Weights of a small transformer language model: 6 heads of 64, rotary positions.
Each number is 50 + 15 x the weight over the matrix's rms, rounded and kept within 0 to 99. Layers, rows and columns count from 0.

# q: layer 13 attention query, 384x384, rms 0.0386, rows 355-383, columns 192-239
# k: layer 13 attention key, 384x384, rms 0.0383, rows 355-383, columns 192-239
# v: layer 13 attention value, 384x384, rms 0.0363, rows 320-322, columns 192-239
# o: layer 13 attention output (transposed), 384x384, rms 0.0341, rows 320-322, columns 192-239
q355:39 59 33 45 70 42 75 33 25 39 55 44 64 42 62 50 53 49 26 67 55 56 35 30 38 65 19 38 44 50 40 64 73 53 28 60 41 39 08 40 44 52 51 50 65 48 43 46
k355:69 29 51 45 51 60 29 58 35 57 51 24 74 31 43 48 51 53 59 62 57 63 53 51 53 51 31 36 39 39 62 36 53 58 39 56 26 29 48 44 67 59 44 17 63 64 42 56
q356:42 35 62 38 78 40 54 49 63 73 47 53 59 35 59 85 28 68 30 62 68 07 51 46 42 25 54 59 43 68 58 33 28 42 38 60 52 46 33 58 53 39 45 14 39 36 58 70
k356:29 83 66 41 57 62 66 58 60 42 47 76 54 27 59 73 43 62 32 60 57 58 47 41 55 56 58 41 68 38 43 74 54 45 67 45 70 29 44 63 32 60 49 57 45 44 21 63
q357:16 52 66 60 47 41 41 41 48 51 20 58 40 30 43 40 47 79 44 40 76 59 56 55 68 54 46 38 18 30 51 57 39 33 28 34 52 33 34 56 47 57 42 44 58 71 42 79
k357:26 68 42 66 43 46 60 71 46 38 27 27 43 48 54 62 53 54 40 46 61 64 28 46 59 59 48 27 49 25 20 67 58 56 35 36 55 37 54 53 49 46 50 52 52 52 13 68
q358:29 33 31 67 71 43 45 29 38 57 48 42 31 80 57 54 50 56 52 38 39 44 24 45 19 53 49 46 47 78 52 46 31 65 48 45 49 66 50 47 65 49 36 33 66 60 76 46
k358:42 59 04 39 71 41 34 88 74 57 68 32 61 62 57 31 48 53 59 49 73 25 37 22 48 58 63 40 64 24 40 44 32 51 75 40 24 63 59 62 52 64 40 17 69 43 52 45
q359:44 40 43 40 47 61 60 59 55 47 48 65 45 57 40 31 57 43 64 20 48 60 29 55 98 33 57 52 69 66 48 49 50 53 59 61 63 56 55 55 59 41 46 40 54 46 78 84
k359:35 48 58 63 52 66 15 81 82 44 71 61 45 59 99 66 44 35 53 42 70 82 38 40 71 45 49 37 64 35 44 59 67 56 54 42 47 53 75 59 50 51 41 23 45 46 44 49
q360:66 62 21 42 70 49 35 85 70 57 63 23 61 47 39 41 59 28 42 77 06 48 39 57 57 35 49 52 27 62 61 75 41 62 91 81 58 65 48 36 43 45 46 31 56 43 63 41
k360:56 41 62 59 60 55 47 47 60 43 55 68 54 46 51 47 44 42 56 66 37 41 51 38 54 20 57 38 40 93 68 35 43 62 52 56 58 69 45 52 52 28 52 48 51 46 92 32
q361:89 45 32 27 50 56 66 78 87 62 85 33 50 42 49 70 48 21 42 49 20 39 40 35 47 20 62 68 67 76 67 52 33 31 54 42 73 52 66 36 36 56 32 35 69 37 51 24
k361:18 48 42 77 67 49 48 48 71 61 54 78 47 42 60 64 57 51 54 34 37 60 81 34 80 55 68 57 43 92 62 53 30 39 57 35 78 74 49 66 26 56 37 68 46 31 70 36
q362:55 44 25 39 15 28 70 47 77 57 58 22 50 19 56 47 50 36 53 25 62 75 72 76 61 47 67 72 57 54 89 29 44 47 54 39 66 53 44 27 35 54 49 47 42 54 19 82
k362:55 31 63 47 42 83 48 34 52 57 26 39 65 66 60 45 46 37 67 26 72 62 84 41 49 45 61 36 50 56 43 51 47 81 59 39 33 48 57 64 44 53 59 52 43 53 34 60
q363:68 58 36 52 41 42 70 42 44 46 58 52 24 55 30 30 20 49 64 48 49 39 76 56 52 34 68 30 58 32 49 33 44 28 52 27 48 30 75 21 36 47 40 65 52 63 34 80
k363:41 62 32 56 45 54 49 67 42 41 59 56 55 60 64 57 48 53 45 54 64 57 30 49 35 86 52 33 35 28 35 66 46 69 64 37 57 42 46 55 65 99 58 32 49 78 55 73
q364:42 49 44 43 62 53 70 75 35 11 50 71 72 54 47 69 42 68 43 58 49 45 42 40 73 26 49 54 48 49 88 55 66 45 58 55 56 36 36 31 44 54 58 88 48 43 34 41
k364:37 29 74 41 36 66 39 48 33 30 31 68 29 50 12 65 55 74 37 80 52 51 44 52 62 70 43 39 40 38 56 48 26 54 36 52 73 33 72 27 39 46 55 51 48 51 72 73
q365:45 57 14 49 44 27 68 39 29 24 45 70 52 39 09 61 49 86 54 57 47 33 88 32 22 62 61 35 51 42 49 54 33 43 59 38 45 57 67 32 58 40 20 46 53 41 50 47
k365:31 74 22 42 27 25 53 61 32 46 48 50 52 26 48 69 56 61 41 50 46 40 46 47 38 70 57 66 71 39 41 62 38 58 51 35 42 17 35 49 38 71 29 38 44 56 25 50
q366:41 54 16 65 64 45 12 19 69 64 67 58 46 58 91 39 49 42 68 31 46 61 61 29 58 67 22 52 18 63 46 61 45 32 47 14 71 49 57 37 38 35 46 34 55 44 60 48
k366:44 71 34 31 79 44 53 24 47 83 63 66 45 30 38 45 30 58 56 44 56 69 69 29 42 46 40 55 62 72 55 66 42 49 50 38 68 38 42 48 50 35 54 58 30 86 55 55
q367:40 36 85 43 29 62 11 48 62 34 45 53 58 52 49 64 25 37 50 36 82 52 56 18 49 13 37 61 44 45 45 49 36 52 52 30 63 47 63 62 50 26 48 61 60 45 37 43
k367:66 52 46 72 50 39 26 79 50 61 59 27 44 79 50 51 71 58 76 38 40 70 49 25 85 38 86 61 45 63 64 57 38 37 60 69 58 36 42 43 30 53 81 39 62 56 76 68
q368:43 71 25 81 69 31 28 24 44 60 65 36 54 75 40 43 51 56 56 41 59 46 27 41 74 43 41 52 53 63 55 37 37 33 62 21 56 68 55 34 46 50 50 42 21 50 31 55
k368:19 60 90 37 39 57 31 26 56 54 62 31 53 32 40 42 59 43 63 47 65 63 34 64 37 50 26 40 56 33 74 43 81 66 43 73 53 64 34 29 75 37 58 45 48 14 57 51
q369:22 55 40 80 57 38 70 79 58 32 79 65 54 47 39 48 29 55 71 51 52 53 42 44 52 34 40 52 79 59 66 65 81 26 31 47 72 31 27 50 45 82 78 43 29 21 55 26
k369:35 20 74 81 40 46 34 65 54 30 44 53 48 57 32 65 38 35 62 44 50 49 28 72 51 45 53 05 33 24 45 47 64 26 57 47 58 50 50 56 47 42 49 39 50 21 64 54
q370:45 36 71 48 36 83 57 23 48 24 39 58 49 28 58 48 84 60 64 37 31 68 56 60 48 61 41 44 35 49 48 41 61 36 68 39 71 48 25 04 55 41 40 44 52 38 31 45
k370:67 72 54 47 48 70 72 53 49 39 42 47 40 69 58 59 49 57 38 62 72 59 51 62 54 33 26 85 08 63 46 48 73 33 63 38 50 48 57 26 39 36 77 78 89 39 18 39
q371:80 68 75 63 47 62 74 45 59 46 31 36 33 57 67 42 68 46 26 30 50 55 73 37 42 79 72 27 45 16 37 46 58 55 59 64 46 49 60 52 60 66 56 43 55 19 71 35
k371:58 49 60 73 72 08 79 54 49 60 14 74 14 67 51 49 41 66 24 37 55 43 40 46 40 33 36 32 63 59 32 52 62 30 86 50 53 40 35 53 59 55 41 45 69 44 65 53
q372:41 81 28 61 46 79 08 21 40 55 29 43 63 21 37 36 54 23 34 60 48 74 44 22 56 55 42 23 49 24 29 43 29 41 67 43 48 47 84 62 27 33 42 74 60 54 23 65
k372:39 26 23 51 51 35 65 69 51 46 37 46 70 65 52 45 53 41 15 52 36 38 43 67 72 73 39 44 57 28 36 47 39 57 58 41 33 78 58 55 57 46 41 46 29 76 48 57
q373:72 46 60 70 49 45 46 63 80 61 66 64 33 52 62 71 62 61 24 44 58 37 42 68 24 21 59 75 56 28 68 50 35 11 37 29 45 41 52 48 40 65 54 55 68 28 54 34
k373:41 62 32 64 38 58 16 31 37 57 47 39 42 49 61 36 58 70 31 22 34 64 26 44 52 60 52 75 67 28 28 58 64 31 48 37 56 33 27 45 72 68 46 49 64 30 08 56
q374:34 66 67 30 47 34 41 38 52 38 24 73 36 56 61 53 54 33 62 32 82 52 34 49 58 39 63 66 50 40 70 53 79 46 83 30 59 41 53 33 58 47 53 59 58 72 13 69
k374:67 58 51 27 22 36 77 57 51 44 27 55 37 44 30 44 57 69 39 56 36 45 46 82 53 44 39 47 58 48 67 41 75 28 36 40 13 26 51 48 68 49 93 53 52 49 18 63
q375:48 42 48 43 58 42 68 60 80 25 56 48 18 54 67 55 45 25 25 46 40 64 28 70 60 42 29 45 64 52 40 63 49 51 74 61 49 54 58 54 81 66 36 64 47 39 41 35
k375:32 50 53 43 65 51 59 74 54 45 30 74 20 34 40 43 41 56 57 59 51 67 29 39 50 26 24 45 66 66 45 53 61 74 59 65 63 48 39 46 67 47 38 73 45 49 58 34
q376:42 50 63 68 36 57 38 30 38 33 42 39 34 20 74 43 67 53 35 60 34 70 66 54 35 71 46 37 18 42 60 32 48 44 62 63 48 39 74 31 45 70 42 32 63 56 31 53
k376:53 51 59 57 48 64 70 54 44 62 33 00 63 51 69 49 86 53 19 61 25 41 47 55 47 61 26 65 49 75 38 57 52 55 38 39 55 53 33 35 66 44 53 20 89 37 22 35
q377:42 68 25 53 66 51 52 79 86 61 49 75 43 37 49 60 69 44 42 67 79 43 43 47 55 55 42 76 40 11 22 63 35 36 21 32 74 74 47 67 39 54 54 56 39 48 61 47
k377:20 67 59 62 54 38 36 51 39 50 48 53 43 45 72 70 49 61 67 47 29 57 24 71 43 24 42 37 59 43 87 48 51 27 54 24 41 41 51 56 68 50 10 24 38 37 47 65
q378:82 30 47 58 27 56 65 53 62 23 39 61 36 32 55 33 53 43 66 49 23 48 48 43 42 56 74 23 63 32 64 57 35 48 51 50 63 45 36 40 66 58 37 56 56 53 44 65
k378:97 25 38 91 62 50 63 39 55 30 21 49 82 41 40 59 44 28 38 43 45 39 49 27 42 64 64 62 45 49 36 61 49 42 33 32 60 56 66 68 61 53 30 74 51 18 40 47
q379:72 35 32 74 68 36 43 39 61 40 30 38 52 22 46 65 52 33 42 38 35 38 50 49 63 55 38 29 47 59 60 38 45 34 44 48 38 49 19 73 74 55 39 46 51 44 33 52
k379:47 55 51 40 58 47 70 66 36 31 36 51 46 57 54 82 42 53 53 49 39 49 51 31 53 52 40 42 56 42 31 93 72 53 45 48 50 29 53 47 61 50 51 55 73 43 39 53
q380:27 39 59 30 46 42 00 35 24 51 46 48 30 29 43 33 61 62 41 55 77 53 79 42 30 44 33 30 50 47 75 47 52 54 58 48 24 46 45 51 49 29 56 57 47 70 47 61
k380:51 34 49 47 71 53 34 14 46 63 55 72 76 65 52 59 71 50 51 61 50 09 55 25 63 48 70 47 52 77 45 34 63 51 40 64 65 86 56 32 51 41 90 52 56 38 55 44
q381:39 57 68 61 27 43 38 49 70 19 47 23 22 51 54 43 60 61 60 57 63 59 46 64 28 79 56 47 43 41 58 64 39 39 62 75 50 36 39 51 60 53 40 48 61 59 44 52
k381:56 40 55 52 54 26 66 43 74 53 58 40 68 44 58 47 40 39 66 53 65 32 40 43 42 48 55 71 28 66 50 39 17 61 45 63 46 67 60 56 32 50 71 42 65 18 57 15
q382:75 57 77 74 46 51 27 56 47 38 36 51 34 24 50 51 62 65 81 41 40 44 43 49 28 20 50 39 50 41 35 48 40 22 78 40 48 39 32 51 51 57 36 46 29 43 44 33
k382:76 26 49 32 48 43 41 42 56 50 29 42 51 46 70 11 62 71 53 71 23 08 03 28 35 26 32 47 49 56 37 52 53 37 54 30 56 36 61 70 80 41 58 72 62 61 43 35
q383:41 41 35 24 52 52 74 50 64 57 52 24 45 43 62 47 37 54 49 52 73 54 60 62 25 63 52 49 21 43 23 59 33 69 56 78 30 72 66 61 44 51 63 51 60 45 85 35
k383:44 64 41 61 49 12 60 61 82 57 46 42 57 46 90 59 53 50 50 38 70 24 23 23 51 38 72 30 69 45 64 48 20 84 65 53 58 41 24 41 40 60 72 73 39 54 39 33
v320:46 48 49 23 49 39 47 57 41 47 78 26 29 40 81 54 59 49 33 48 58 63 44 59 38 54 35 51 56 46 43 49 50 59 28 45 78 43 62 59 77 37 32 51 30 56 47 32
o320:28 67 61 57 49 30 61 32 38 53 37 36 43 54 36 59 44 11 87 30 33 54 16 60 73 69 40 20 44 35 59 50 57 44 62 33 32 50 28 60 57 52 49 73 82 50 28 54
v321:39 51 41 58 41 44 44 45 44 49 48 45 38 70 54 63 49 71 65 70 53 69 44 28 52 36 34 42 41 40 42 49 34 38 36 39 40 60 29 33 21 45 58 42 49 57 63 54
o321:26 70 59 32 65 52 68 33 85 46 59 65 55 52 44 47 23 51 36 54 34 65 55 39 39 57 53 86 37 31 50 21 49 33 52 53 60 56 65 63 49 54 77 60 47 42 36 61
v322:49 12 47 41 43 74 67 44 31 27 43 42 14 37 47 51 48 54 29 82 59 41 70 45 28 40 50 69 60 48 09 43 45 27 65 95 55 43 41 26 63 76 88 44 58 81 38 50
o322:47 55 46 78 58 58 30 30 37 59 27 62 20 39 43 57 53 37 68 83 57 59 59 75 40 19 65 63 60 59 46 35 61 80 71 56 72 47 56 62 57 57 32 58 64 44 39 32